config = dict(
    num_hidden_layers=9,
    hidden_size=256,
    num_attention_heads=4,
    num_key_value_heads=4,
    head_dim=64,
    intermediate_size=1344,
    vocab_size=6559,
    hidden_act='swiglu',
    norm='rmsnorm',
    norm_place='pre',
    norm_eps=1e-05,
    positions='rope',
    rope_theta=6000.0,
    rope_fraction=1.0,
    qk_norm=False,
    attn_scale=0.125,
    bias='none',
    tie_word_embeddings=False,
    parallel_block=False,
    extras=['capped logits'],
    init='uniform',
    init_std_qkv=0.0448,
    init_std_o=0.0,
    init_std_up=0.0448,
    init_std_down=0.0,
    optimizer='adamw',
    learning_rate=0.00213,
    beta1=0.95,
    beta2=0.95,
    weight_decay=0.15,
    lr_head=0.0102,
    max_grad_norm=1.0,
    warmup_steps=510,
    schedule='wsd',
    decay_fraction=0.893,
    decay_shape='sqrt',
    final_lr_fraction=0.1,
    batch_tokens=65536,
    max_seq_len=256,
    doc_mask=False,
    train_tokens=374600000,
    max_steps=5716,
    dataset='wikipedia_en',
)
Each number is 50 + 15 x the weight over its row's rms, rounded and kept within 0 to 99. Layers, rows and columns count from 0. The size before them is the row's rms in percent of the matrix's.

# gate: layer 5 MLP gate, 1344x256, rms 0.0776, rows 742-759, columns 128-255
# up: layer 5 MLP up, 1344x256, rms 0.0717, rows 742-759, columns 128-255
# down: layer 5 MLP down (transposed), 1344x256, rms 0.0629, rows 742-759, columns 128-255
gate742 102:42 51 70 56 47 59 65 20 20 53 40 26 73 37 54 38 44 52 37 44 67 49 53 42 46 46 54 26 55 73 53 45 47 66 50 43 46 53 47 38 33 53 72 29 43 57 53 39 60 53 53 61 59 49 41 47 32 95 61 47 53 44 68 37 50 30 41 69 70 58 37 28 42 46 65 59 58 33 69 29 62 40 28 19 49 48 44 50 33 46 59 48 34 64 51 99 66 49 43 38 37 38 29 70 30 53 35 78 29 31 52 65 41 44 38 60 58 36 48 47 70 56 41 42 57 63 86 38
up742 100:25 76 52 51 64 52 21 22 47 47 38 55 49 55 74 34 58 13 54 41 36 64 66 39 67 59 41 51 57 71 47 57 66 20 65 53 51 45 45 80 53 62 73 19 35 47 45 73 68 50 45 54 63 44 70 35 43 44 52 79 59 45 46 67 27 39 37 70 47 37 50 55 47 18 35 59 78 43 45 55 51 61 45 33 46 59 46 63 64 66 67 58 42 73 54 55 23 50 49 35 35 83 40 53 25 71 54 55 45 49 57 68 61 66 34 40 50 52 78 45 57 57 13 23 43 41 55 43
down742 100:53 47 49 63 24 59 33 32 49 59 49 63 52 26 41 41 46 62 46 41 46 69 38 45 43 68 49 67 76 66 33 19 61 29 56 49 48 85 53 85 54 29 40 57 43 44 35 41 44 44 52 44 39 53 60 49 38 30 31 34 72 40 64 47 17 50 47 40 59 66 67 45 69 34 47 49 59 34 71 53 23 59 49 68 83 31 63 49 46 28 47 63 53 36 24 51 44 52 38 48 54 72 38 54 47 61 46 41 27 64 31 64 42 49 75 28 74 32 37 36 71 36 71 59 57 61 66 55
gate743 103:52 58 41 45 60 81 57 44 51 38 44 30 42 65 67 76 24 41 59 52 30 41 00 48 59 41 49 45 54 52 49 52 46 82 61 32 46 46 62 57 35 03 46 43 62 43 39 20 48 56 44 49 28 38 65 60 52 40 33 68 55 44 63 47 40 52 62 49 21 31 45 54 47 37 43 31 54 46 48 47 51 50 94 17 44 59 59 46 30 46 50 49 54 41 63 69 56 50 63 39 56 46 66 54 58 58 39 46 62 58 33 49 69 39 51 50 89 57 46 46 65 57 46 42 49 50 45 50
up743 104:64 75 38 37 49 49 23 57 67 65 80 16 69 35 26 50 13 52 67 45 47 48 54 59 77 34 50 71 56 63 39 42 38 43 56 61 58 40 57 49 52 60 61 86 66 47 62 46 39 34 67 54 24 54 53 43 49 60 51 27 37 57 27 29 40 68 38 37 59 38 51 53 51 53 56 41 46 44 40 36 52 51 31 93 21 55 59 51 42 58 32 37 35 71 84 47 76 58 50 59 40 56 64 13 48 26 36 50 33 83 68 47 45 49 24 36 66 54 37 52 61 65 59 39 32 60 29 72
down743 103:55 45 28 30 65 34 27 41 29 66 46 34 48 34 38 24 41 48 65 72 63 36 44 61 56 77 36 56 36 49 58 41 57 46 45 20 28 36 29 75 44 46 47 40 34 42 56 46 53 50 34 46 40 57 49 55 65 56 83 37 66 76 47 41 21 63 58 53 67 41 46 50 87 43 55 58 39 39 60 53 49 29 45 54 32 32 60 42 60 62 57 54 35 75 59 67 39 42 69 58 46 39 53 32 41 71 77 52 29 43 78 71 59 58 47 44 63 63 63 38 36 45 40 62 43 53 19 61
gate744 086:56 50 71 78 42 43 55 14 50 27 19 49 10 61 30 43 19 31 69 40 57 67 64 61 71 39 44 42 59 49 67 43 46 55 40 53 45 62 31 35 61 28 81 37 58 37 35 91 63 65 36 47 24 53 25 73 51 46 75 56 30 54 78 40 64 42 42 76 51 62 72 39 61 65 79 20 33 36 74 61 80 37 56 28 39 45 50 57 68 56 52 52 30 42 57 28 25 54 49 73 60 46 22 42 59 25 66 71 43 38 39 53 46 83 20 65 47 54 42 36 43 32 52 71 22 54 59 35
up744 095:57 36 27 46 27 57 58 52 85 60 48 49 41 63 31 60 74 43 73 58 51 35 79 54 52 40 52 70 83 32 72 55 43 71 71 87 44 49 27 23 57 37 71 53 36 50 54 39 49 57 46 61 63 35 46 46 64 37 35 42 35 66 47 64 56 53 49 39 28 60 61 38 41 34 33 55 62 36 51 71 37 44 75 34 66 57 27 53 33 56 52 50 33 30 47 71 46 57 42 67 38 44 54 41 52 57 32 42 47 48 57 51 29 64 42 51 77 82 58 43 45 39 52 48 62 61 20 85
down744 090:38 55 52 41 49 33 77 56 28 66 45 78 52 17 44 55 46 67 58 52 74 45 36 35 62 39 83 38 61 43 47 49 44 43 53 47 58 54 65 43 62 57 65 45 46 44 41 71 61 85 58 33 60 40 14 56 19 48 49 29 70 43 64 36 41 70 59 56 36 29 58 48 77 57 49 45 31 69 49 59 49 47 50 88 64 45 70 50 64 51 62 38 40 74 46 65 55 34 46 24 54 41 28 51 38 42 72 33 18 53 53 67 35 46 37 77 42 33 57 60 45 47 47 42 58 65 46 58
gate745 109:62 51 65 51 62 45 61 35 55 73 53 51 37 38 53 46 43 55 29 58 40 77 50 33 26 43 44 20 40 46 55 14 29 67 46 30 59 30 65 29 81 43 31 27 31 58 37 57 62 40 10 66 51 66 58 67 68 70 53 45 63 50 50 52 49 78 48 51 50 66 48 26 50 48 47 72 41 55 16 53 52 63 46 33 38 36 60 69 61 56 60 58 69 98 48 54 69 54 42 51 67 63 41 49 52 33 29 31 57 35 68 75 67 60 43 43 34 27 50 27 72 66 73 54 65 33 52 50
up745 105:51 54 65 71 55 64 38 58 81 48 61 48 52 13 23 44 34 64 49 67 50 36 60 35 58 36 44 34 43 57 58 41 43 63 73 74 32 53 60 57 46 61 55 78 64 60 75 36 18 48 21 40 54 29 42 68 53 61 53 64 55 47 59 70 40 46 59 34 57 50 67 55 53 59 67 51 83 49 43 68 39 78 41 41 43 64 23 40 47 29 57 49 64 59 26 54 32 46 57 51 47 41 50 67 51 83 34 43 51 46 59 52 32 76 79 67 28 42 57 62 36 77 46 36 22 65 49 76
down745 108:37 56 47 36 41 31 48 41 67 53 72 57 53 39 26 51 35 52 52 36 26 71 65 42 48 05 50 69 49 59 60 49 53 63 69 63 74 69 60 54 61 56 62 36 56 70 36 51 36 75 46 56 70 65 58 53 45 09 55 53 71 67 70 57 44 51 53 46 25 61 72 57 51 60 56 42 57 35 53 39 49 60 67 34 60 39 33 71 27 47 42 45 31 41 87 64 33 62 53 28 53 78 48 55 39 76 41 32 35 37 43 57 47 72 45 64 59 72 33 49 58 54 52 31 52 49 63 67
gate746 111:50 61 51 52 53 40 70 52 69 39 41 54 62 40 24 32 61 79 25 44 47 64 39 54 33 70 44 21 39 76 58 36 20 61 32 66 61 65 52 39 46 25 38 80 59 63 42 45 64 74 61 46 67 38 42 51 62 40 71 80 41 51 54 33 50 49 53 44 42 49 66 27 42 37 47 47 50 48 67 32 32 49 67 49 51 66 18 51 41 78 44 47 79 29 52 73 59 39 24 42 67 31 27 63 22 75 49 65 47 53 72 45 58 66 66 49 59 33 67 35 58 32 41 11 45 55 70 32
up746 101:35 53 49 36 60 68 42 31 42 63 54 14 34 46 71 71 41 35 63 35 34 61 25 42 30 46 50 42 49 49 57 61 61 63 56 58 44 44 34 60 38 41 16 44 50 42 24 39 39 29 51 34 72 42 51 43 66 41 42 24 56 25 33 47 44 64 45 64 70 53 45 27 26 74 49 64 41 14 60 30 46 62 46 28 58 69 48 61 62 42 73 35 66 46 32 39 57 36 63 47 86 68 33 54 39 38 45 36 38 44 64 52 59 53 59 28 67 62 31 52 43 58 33 37 33 48 33 42
down746 106:78 67 15 46 37 37 02 89 48 58 39 42 32 34 47 57 34 58 55 43 49 36 29 46 42 58 28 35 71 55 46 57 72 76 67 65 65 59 52 70 69 43 81 49 43 60 38 63 52 60 57 57 51 54 57 52 43 50 21 38 37 48 41 25 63 46 33 44 34 45 55 62 38 50 54 59 44 29 69 56 32 77 68 45 26 81 50 51 75 58 58 77 61 30 39 51 13 60 41 44 60 34 31 64 60 49 16 29 60 67 44 51 67 53 47 46 43 67 63 47 50 83 37 59 59 60 51 77
gate747 096:33 52 23 52 80 19 56 34 37 57 78 52 39 65 42 54 46 67 47 55 16 53 39 52 56 45 51 56 49 54 62 41 43 62 78 54 66 41 45 63 49 38 17 42 70 36 45 52 56 38 71 44 40 63 39 37 35 14 44 30 50 60 65 48 36 61 76 87 43 78 77 73 53 78 63 61 43 60 41 56 40 62 35 35 40 55 52 64 20 49 49 71 16 55 62 65 63 18 59 45 70 46 31 50 48 62 49 68 50 48 61 55 47 42 67 42 17 55 50 61 60 53 32 42 53 26 73 68
up747 102:50 41 47 34 31 41 50 83 78 65 34 61 54 31 56 71 92 51 37 45 51 56 45 81 57 38 47 73 55 27 29 61 54 67 53 56 37 50 38 33 19 60 64 61 52 43 47 49 71 76 63 50 43 31 54 73 59 50 30 34 25 43 40 27 62 67 61 48 36 60 58 47 31 55 34 53 28 47 71 49 65 28 73 61 42 64 51 45 45 47 66 48 34 44 66 17 61 33 53 53 38 44 67 77 71 38 76 59 55 28 64 49 39 54 31 47 66 69 18 34 30 37 41 56 55 36 40 41
down747 101:28 51 56 49 47 54 70 45 32 75 22 42 48 70 35 41 63 36 23 68 64 50 62 35 42 68 45 42 50 55 29 47 29 53 63 45 36 61 59 68 24 52 50 63 31 64 74 29 45 38 37 55 37 65 78 29 56 26 61 40 57 47 56 45 52 55 12 77 54 61 62 23 45 54 24 44 55 41 39 54 51 64 46 34 60 62 49 64 30 40 54 62 62 39 33 52 56 36 96 44 55 52 70 40 39 30 31 72 50 51 55 31 37 32 53 65 32 49 68 46 27 69 41 44 55 60 69 44
gate748 091:20 87 26 59 71 34 71 50 64 37 42 25 50 46 55 58 51 45 48 45 27 13 27 65 52 62 51 48 47 52 63 35 50 82 41 09 33 57 44 50 69 77 47 55 53 51 64 52 44 51 61 54 33 30 26 55 77 48 24 36 49 56 47 30 34 36 49 41 72 56 37 33 63 54 38 74 42 38 52 42 37 46 46 40 59 69 62 28 38 58 64 41 31 69 40 49 69 63 66 82 28 48 67 53 37 60 27 68 76 62 44 35 47 57 84 65 64 55 62 61 77 62 49 72 38 57 59 73
up748 100:53 30 50 30 51 59 48 46 67 00 17 15 30 47 73 39 36 67 41 55 61 40 68 79 48 26 38 78 41 45 50 54 63 76 58 19 59 49 73 77 64 39 74 43 33 55 62 86 69 68 69 53 54 54 51 50 65 36 66 66 27 44 42 78 39 37 75 62 50 71 49 29 56 60 58 46 62 51 42 44 43 65 44 42 65 40 51 50 84 50 51 39 48 31 58 68 67 55 55 45 55 50 31 44 38 56 19 37 51 62 33 20 47 46 67 64 81 51 43 68 52 63 55 54 49 58 66 53
down748 100:55 47 69 49 68 45 41 51 25 74 53 42 80 19 46 49 61 61 44 54 39 27 38 47 53 50 42 47 54 31 51 39 45 26 73 24 61 39 61 42 21 52 69 74 15 64 56 60 50 40 40 41 53 29 28 60 48 57 48 59 42 41 46 67 45 60 62 43 42 68 68 47 66 50 51 44 46 41 73 53 47 37 63 37 21 35 83 51 55 60 51 40 42 47 22 58 65 44 62 63 17 52 42 50 60 43 55 80 68 20 44 60 30 34 41 34 63 61 41 45 41 47 77 57 77 36 52 42
gate749 102:43 70 49 25 51 56 46 34 32 50 63 52 54 29 45 73 39 30 66 37 27 55 38 64 51 50 47 47 47 35 57 52 73 44 50 48 31 26 75 23 59 67 41 39 58 51 31 21 50 44 32 44 39 29 28 54 74 52 78 40 48 46 53 53 49 51 40 51 41 17 48 35 39 71 59 72 44 45 35 52 64 23 68 60 35 24 42 55 18 53 33 61 22 35 60 62 35 42 25 15 50 35 36 76 68 63 68 60 53 33 32 36 57 41 60 37 42 41 45 41 70 44 30 27 50 66 40 43
up749 104:43 35 46 52 42 45 50 38 55 75 50 49 45 59 55 57 64 53 68 63 74 44 32 37 67 56 57 54 44 57 59 40 68 82 45 69 62 42 73 34 73 84 68 99 50 40 50 34 46 69 45 54 46 56 49 60 23 52 41 55 38 58 19 23 58 55 65 28 72 55 61 26 50 41 62 31 44 36 47 63 39 43 33 41 55 38 61 42 91 27 77 75 46 44 57 75 70 65 65 61 63 30 42 35 38 56 48 79 60 36 53 44 42 29 52 29 47 28 41 53 69 50 45 65 52 43 40 58
down749 103:32 28 39 30 31 65 41 32 50 45 42 64 64 68 51 36 68 61 60 41 75 52 49 60 33 69 51 62 45 58 66 32 69 65 49 58 33 51 81 31 52 61 45 57 38 51 44 49 56 37 32 71 33 44 61 56 53 50 57 76 74 46 29 20 57 42 43 60 63 73 20 45 68 64 62 72 43 46 56 33 57 42 71 59 26 50 47 29 29 56 44 26 49 47 57 69 45 59 54 50 58 41 35 48 45 76 79 32 81 59 51 49 29 64 70 39 50 67 48 58 56 87 27 33 63 62 37 29
gate750 100:78 35 38 63 23 53 57 44 42 45 45 39 56 66 65 52 57 67 68 48 42 62 62 76 43 66 74 64 59 53 30 73 33 40 63 37 65 80 49 46 23 60 53 40 31 48 29 54 51 42 54 39 66 65 52 57 45 51 58 73 58 49 37 53 41 46 33 41 56 70 44 31 28 46 60 86 17 37 48 57 49 74 46 48 46 52 38 11 40 51 32 58 41 68 36 43 66 16 37 40 61 49 52 52 62 80 46 54 74 60 47 47 69 39 26 39 44 59 56 66 59 78 49 27 81 47 40 55
up750 100:57 53 23 59 69 34 57 22 33 52 64 67 35 80 41 43 41 75 30 49 58 59 61 36 73 55 66 48 64 51 47 74 57 68 36 34 62 64 64 63 36 49 39 46 43 42 63 44 59 69 49 45 53 33 53 46 24 35 61 56 47 71 78 53 66 61 59 67 62 32 43 48 63 69 47 27 32 52 48 59 57 55 60 35 56 75 42 72 81 37 54 59 51 60 32 34 38 67 34 73 27 54 47 37 57 29 59 29 58 11 69 49 30 40 54 39 45 33 62 39 72 74 47 51 50 33 78 44
down750 100:67 60 29 54 72 38 34 41 54 30 41 53 33 37 45 46 58 55 28 48 50 49 37 56 74 58 53 48 30 74 49 75 47 69 60 43 47 49 57 51 25 33 56 57 55 68 76 37 28 51 16 44 41 41 33 38 15 51 63 45 56 50 64 77 60 45 42 30 41 46 36 60 69 56 47 40 50 40 59 62 36 72 69 44 45 62 62 52 81 25 26 49 84 47 36 59 56 32 50 59 54 49 44 57 51 38 47 45 32 69 56 64 49 49 54 53 64 45 49 74 68 58 23 45 52 51 42 49
gate751 091:73 65 37 37 47 50 28 40 52 40 67 36 80 48 33 47 84 61 45 40 36 58 32 36 65 38 45 48 61 50 66 55 26 58 57 81 40 48 55 29 58 39 39 64 53 71 52 46 65 75 55 56 49 20 46 39 64 54 48 75 64 35 38 57 42 57 55 34 85 30 47 18 42 17 49 42 29 55 53 54 61 60 48 48 62 57 62 44 39 37 45 42 20 14 57 62 55 62 37 70 55 41 55 64 47 44 45 65 40 70 65 50 53 72 42 51 56 58 52 57 87 44 27 81 60 61 83 57
up751 095:67 23 37 74 45 28 44 63 48 82 34 24 32 71 56 55 66 36 38 43 48 15 77 46 58 57 74 47 54 38 49 48 54 36 73 74 62 46 39 74 45 43 55 37 42 55 58 40 52 34 55 17 40 42 56 45 34 19 44 58 58 67 39 67 37 75 76 60 42 77 66 33 29 47 38 37 38 74 43 71 38 38 70 48 44 66 41 59 34 61 44 74 70 44 35 49 67 47 36 33 37 44 36 30 39 82 44 26 78 32 43 58 63 56 64 48 39 34 34 49 44 17 47 39 29 51 63 46
down751 098:29 26 34 31 41 63 64 53 76 58 70 40 22 47 45 87 46 28 30 60 36 50 70 42 36 71 58 50 35 45 41 31 36 61 48 45 56 27 14 34 57 53 43 28 31 44 37 37 49 51 52 50 51 75 69 58 39 52 59 31 43 35 53 37 65 41 53 53 67 59 32 43 56 43 60 50 41 49 37 70 44 41 66 56 75 59 25 47 37 66 45 52 36 33 58 56 74 36 29 52 74 27 41 23 45 29 35 48 69 41 48 55 54 53 65 40 40 55 89 57 24 38 59 42 66 47 47 30
gate752 106:70 41 54 34 27 81 55 46 50 63 57 39 54 10 64 54 42 77 66 69 63 36 48 61 53 62 57 25 36 46 35 39 65 37 49 53 50 45 50 46 56 97 51 36 62 36 61 49 36 33 38 58 55 43 42 60 41 79 44 71 55 58 46 51 67 52 64 56 43 49 50 36 56 38 06 72 49 34 55 28 54 65 60 16 36 50 30 41 47 60 76 55 27 46 52 53 64 47 34 49 56 47 85 58 64 63 48 60 50 45 74 33 49 40 65 53 54 53 81 52 25 70 56 28 47 44 54 49
up752 102:50 65 51 57 63 59 58 61 45 19 32 75 63 29 53 36 77 20 46 41 52 63 37 84 58 33 62 39 33 28 09 38 50 11 25 81 55 66 59 50 36 66 55 45 55 46 72 43 38 66 80 38 40 58 66 59 59 30 67 56 37 41 46 65 42 77 84 38 75 37 63 49 66 52 55 44 65 47 69 64 79 46 36 65 68 26 44 45 62 72 46 46 41 57 68 61 38 21 50 72 36 32 51 59 37 36 60 55 57 60 62 52 53 65 61 51 35 45 35 42 37 50 79 54 37 65 70 54
down752 105:51 53 57 57 53 49 57 60 40 40 61 46 51 45 47 28 56 60 61 34 49 34 46 62 43 47 77 65 54 53 48 40 25 30 68 28 32 54 74 70 46 41 47 56 44 58 59 75 65 59 68 38 65 58 47 57 58 46 99 27 75 62 58 77 51 76 55 27 56 07 77 35 63 13 50 20 35 40 58 39 56 44 56 23 47 15 77 44 52 37 60 69 26 49 33 34 58 36 37 45 46 70 56 60 42 36 61 51 45 50 56 43 58 71 51 54 49 44 41 26 64 45 34 23 83 62 36 65
gate753 095:60 81 69 49 31 42 73 54 71 59 28 70 64 58 50 61 47 59 72 70 38 57 64 52 77 55 87 55 30 52 35 48 62 49 71 59 74 44 53 32 47 27 62 68 62 47 37 56 45 65 39 62 52 49 25 41 59 55 39 57 61 49 50 34 35 56 62 32 40 39 65 64 83 44 36 52 37 54 46 53 87 77 33 47 42 38 26 39 49 47 20 38 38 67 66 52 56 33 32 31 30 23 74 72 35 36 62 60 38 70 48 37 38 55 34 51 35 80 48 34 49 52 56 29 51 64 43 48
up753 099:55 38 24 69 89 71 53 46 46 46 34 49 36 50 09 34 65 39 42 52 23 43 47 59 58 48 43 54 31 36 44 68 53 40 74 39 42 47 47 68 40 57 47 52 47 60 37 45 54 34 47 63 48 66 60 70 14 41 39 45 47 55 47 84 33 87 59 64 56 48 54 56 47 36 33 59 61 60 35 58 48 61 44 89 77 46 34 35 56 56 13 54 27 29 56 60 49 52 43 56 71 38 60 60 69 49 45 44 69 74 52 63 69 69 43 78 36 59 48 83 34 67 26 38 71 62 44 55
down753 101:28 60 31 64 50 76 32 20 57 56 59 69 51 59 35 31 82 44 66 44 46 29 34 46 37 33 64 52 43 74 56 19 37 44 36 49 50 52 62 75 50 31 31 57 45 62 43 41 55 23 40 56 63 44 53 48 46 51 49 55 68 22 44 44 28 46 02 31 37 74 43 41 63 39 54 52 56 54 35 55 45 46 80 24 67 63 24 52 32 45 49 47 41 40 51 36 67 52 56 70 61 57 49 59 49 61 50 55 28 77 63 45 25 37 34 40 44 74 62 75 77 39 43 33 37 55 53 43
gate754 103:83 22 49 43 71 65 33 71 60 33 46 76 63 70 48 44 62 82 52 64 40 56 40 47 31 38 71 62 59 45 50 33 64 55 49 53 64 33 25 33 70 57 67 60 43 58 50 57 43 62 68 31 47 19 37 43 55 58 47 52 44 37 45 50 37 66 56 27 54 59 75 73 51 66 48 65 78 77 42 27 79 39 42 44 47 41 51 65 64 63 29 28 25 21 63 52 65 19 55 40 31 25 47 52 38 50 65 55 66 61 46 36 54 56 49 67 46 45 46 35 46 53 42 40 49 22 32 68
up754 107:52 70 63 53 22 51 75 57 74 61 55 26 33 42 48 63 45 49 24 58 50 55 73 46 58 36 34 31 43 48 13 47 54 52 32 46 65 49 49 69 48 45 59 71 50 24 61 57 67 44 58 46 45 66 55 40 46 22 41 57 48 67 61 60 63 54 49 55 45 44 77 47 42 12 42 47 48 42 26 53 35 54 52 46 56 77 19 16 28 34 50 45 54 52 46 25 50 48 58 43 59 43 43 27 98 71 20 43 38 50 71 26 48 50 38 26 69 55 40 60 40 55 28 30 50 60 46 49
down754 104:65 70 58 45 50 75 32 64 85 53 38 46 43 50 69 27 56 50 40 39 53 70 34 53 61 57 43 61 73 65 56 53 58 57 51 49 42 54 49 79 43 47 47 70 32 50 49 31 62 40 36 61 51 42 72 58 50 37 57 35 28 69 52 87 38 41 65 60 51 56 51 31 53 55 39 48 49 52 36 53 53 51 34 48 52 57 28 44 34 52 35 62 31 34 51 58 45 31 64 66 67 50 51 45 25 59 41 50 17 54 70 53 26 69 42 42 63 57 64 56 30 50 41 55 54 47 57 43
gate755 096:43 64 22 76 78 50 22 57 45 47 53 61 61 27 65 62 52 36 42 39 42 66 62 70 45 45 73 64 50 47 50 46 52 50 60 69 58 37 62 43 59 32 51 76 44 44 34 09 28 19 59 60 21 69 20 49 22 47 65 70 47 56 62 53 42 44 44 22 50 59 44 39 50 60 23 55 56 71 72 56 59 48 54 10 29 66 45 45 40 39 43 51 36 58 67 62 55 65 22 57 32 57 54 54 75 56 62 73 48 73 59 54 39 50 34 43 42 34 70 50 69 60 65 58 67 31 51 50
up755 104:52 53 49 37 71 49 44 50 32 38 71 30 61 72 24 50 57 52 53 50 31 43 40 46 37 54 61 54 37 51 62 54 57 57 78 57 60 65 31 21 59 85 45 47 34 68 45 39 75 61 40 71 59 60 75 56 53 55 42 24 49 31 73 44 55 60 62 80 58 59 27 41 56 54 77 23 44 65 48 47 42 39 31 55 46 17 52 82 34 36 60 09 25 62 61 45 63 50 68 35 49 36 60 59 54 37 52 36 26 39 57 63 41 59 71 61 34 69 49 49 73 47 72 16 50 62 68 65
down755 105:56 77 64 61 58 73 22 35 41 55 46 45 63 43 42 64 51 41 45 67 48 30 30 50 62 79 41 59 49 33 40 61 53 50 34 36 67 60 81 27 61 61 55 34 63 32 17 51 85 75 40 58 40 54 39 71 67 26 58 25 27 28 20 37 52 41 56 40 54 57 28 43 52 31 36 64 20 30 47 71 30 28 44 48 35 66 43 55 47 57 56 62 38 34 44 65 42 46 73 72 60 64 35 57 31 66 49 59 44 67 62 56 37 35 59 47 51 49 57 74 52 39 47 62 31 55 46 48
gate756 097:81 52 45 68 45 60 62 43 70 58 52 29 65 37 55 74 50 72 68 29 51 42 47 56 26 47 54 51 39 55 49 39 63 35 19 30 41 56 63 68 62 43 41 71 61 65 67 45 41 50 33 31 36 57 27 66 47 43 74 70 69 58 51 51 43 46 55 34 73 33 45 47 39 40 52 72 51 08 48 58 31 52 38 26 67 38 48 63 46 75 31 79 61 59 86 72 44 61 69 42 77 51 24 56 66 38 48 88 66 64 31 81 70 26 21 71 41 43 52 27 42 34 62 58 56 63 58 46
up756 095:29 75 36 56 84 55 73 66 63 26 52 60 65 36 64 62 62 42 38 48 78 70 49 19 77 73 33 60 36 59 52 44 64 57 70 48 63 51 50 64 44 60 50 50 44 38 59 46 63 37 62 29 35 74 40 49 58 50 58 65 63 73 43 92 35 67 15 53 40 44 42 57 34 75 57 50 66 65 67 54 63 61 62 77 45 69 39 69 34 31 55 61 58 48 46 49 24 66 48 27 54 51 56 38 84 66 50 64 45 72 61 64 31 61 50 40 57 65 31 55 53 59 60 59 44 32 67 47
down756 090:33 21 45 49 45 56 73 58 36 43 48 49 51 44 49 61 71 46 56 31 28 72 32 54 42 44 38 65 57 40 76 68 54 37 35 58 24 90 52 33 55 67 17 72 66 41 72 54 41 44 55 38 44 22 42 44 35 57 52 72 71 07 43 49 50 42 55 38 68 32 47 47 47 56 26 33 44 33 31 60 47 70 49 56 47 68 55 38 82 75 48 37 54 51 33 47 64 56 31 34 50 11 38 36 60 55 31 67 67 63 40 84 38 25 43 57 67 46 31 51 36 27 76 45 50 50 38 50
gate757 104:70 45 38 55 52 45 82 72 54 23 35 42 66 58 60 57 17 56 44 52 99 30 64 58 51 44 49 48 29 60 50 35 19 37 43 33 50 61 66 49 53 29 53 41 50 69 48 49 43 59 45 57 43 31 47 47 58 39 65 67 37 52 58 43 41 39 62 40 72 43 70 58 35 46 46 48 46 38 52 31 58 68 27 46 59 36 62 43 60 69 43 71 86 60 44 41 51 86 33 45 53 52 58 56 23 58 64 69 42 45 43 38 54 65 37 48 24 69 55 28 61 40 54 61 39 70 55 41
up757 104:79 66 63 59 74 55 44 60 26 48 59 72 61 64 57 59 57 25 42 35 57 58 57 79 48 22 44 38 59 49 45 66 46 62 49 29 79 51 34 62 43 66 36 35 53 64 29 21 43 60 30 82 44 35 36 47 66 59 66 67 38 59 32 40 81 40 32 48 27 64 40 45 71 47 56 52 61 36 45 70 55 84 36 64 76 69 67 54 60 46 45 32 44 65 56 49 60 41 37 61 55 53 55 71 46 41 54 10 46 42 35 83 40 89 50 48 61 56 52 59 45 48 63 67 13 76 65 46
down757 104:55 61 19 69 41 56 42 47 33 43 56 52 39 35 68 15 63 51 36 56 40 40 06 37 38 51 83 72 05 30 35 29 54 34 69 66 50 64 33 36 54 62 42 53 46 30 48 54 53 67 48 64 57 54 57 42 54 37 62 54 60 53 47 67 97 41 75 55 57 62 69 41 68 31 60 76 57 55 66 68 27 49 63 46 36 83 14 44 51 49 58 37 48 56 45 30 60 56 62 74 41 33 64 55 52 58 51 59 73 60 36 62 29 42 52 54 66 44 43 55 75 56 27 37 46 33 52 48
gate758 080:27 54 28 31 32 63 35 36 39 38 37 04 38 64 82 64 52 46 53 21 79 74 81 42 59 37 75 36 58 71 29 49 61 88 57 38 54 48 64 28 49 50 48 39 57 68 29 69 38 41 57 28 36 56 42 43 46 58 54 39 59 47 57 57 42 62 64 53 58 41 50 64 59 45 54 46 43 37 35 42 64 57 45 75 46 50 91 55 49 41 55 63 60 65 62 49 45 65 78 53 60 51 47 60 40 52 25 60 88 44 56 72 65 58 70 37 62 56 50 53 24 52 52 45 45 55 25 57
up758 092:82 51 55 51 36 62 55 68 55 42 50 85 61 43 33 60 67 33 57 66 48 22 29 36 68 45 37 80 34 34 39 44 67 51 38 36 53 52 35 55 41 37 53 54 67 37 50 49 45 60 42 45 53 62 30 84 49 40 40 62 47 52 51 52 80 48 60 50 51 42 35 53 37 21 28 47 51 43 50 08 27 70 63 31 19 55 71 56 41 55 45 49 44 58 37 52 45 87 11 53 21 48 62 59 41 44 29 35 59 47 45 59 46 43 64 54 62 65 71 71 58 52 58 34 46 67 33 18
down758 090:28 24 50 59 46 81 62 49 72 57 55 36 30 59 80 59 51 43 51 41 39 56 62 70 38 60 48 39 55 45 41 35 62 34 43 29 18 13 68 45 40 11 60 53 20 53 41 28 54 40 55 46 90 59 87 47 54 42 43 48 40 32 73 71 37 33 50 49 48 71 71 60 39 28 53 79 69 30 48 52 58 49 53 60 54 43 29 44 29 47 34 48 62 41 25 36 39 57 67 45 76 64 58 26 76 36 50 27 54 41 51 56 58 45 42 42 42 60 52 68 55 56 71 50 55 66 41 52
gate759 097:21 50 24 19 37 61 60 16 26 58 26 49 27 37 70 34 56 38 45 22 39 81 51 45 52 50 65 36 59 33 41 39 38 57 43 63 59 47 50 26 26 41 62 43 56 39 56 42 44 63 57 27 53 38 73 70 36 48 58 72 49 35 39 34 73 57 42 69 48 50 45 36 49 41 40 68 56 52 53 62 73 49 38 45 36 87 48 48 25 62 56 63 49 39 33 79 38 40 26 64 49 74 63 37 45 41 60 53 67 62 41 60 52 41 57 35 68 14 49 23 67 09 40 35 53 63 40 55
up759 104:49 59 50 33 59 59 41 37 56 62 31 36 58 29 78 40 25 57 63 23 49 57 73 19 21 18 29 71 44 40 22 17 53 61 62 45 64 39 53 41 34 36 58 45 42 47 38 60 44 45 35 34 33 43 64 51 59 28 47 54 47 55 34 43 53 34 43 58 33 61 62 63 45 31 59 45 12 66 50 37 51 36 45 81 50 60 74 42 26 68 49 54 43 30 16 59 33 33 33 63 37 55 77 50 41 41 77 56 64 49 51 35 57 47 90 51 48 46 19 43 37 35 41 42 56 71 49 51
down759 097:86 46 78 74 62 48 66 67 57 62 95 53 52 66 52 43 53 39 43 82 53 61 42 62 58 51 46 40 44 40 57 58 57 13 65 38 32 39 59 42 67 57 28 28 52 53 40 42 60 41 49 54 63 65 31 35 63 59 57 40 43 46 66 59 41 46 51 11 82 68 54 66 52 67 65 56 59 65 45 33 27 56 64 49 68 32 65 52 55 47 48 26 45 66 53 26 51 50 45 24 47 15 72 62 52 75 42 36 35 43 74 63 41 57 30 51 52 60 56 84 37 89 58 52 57 50 72 48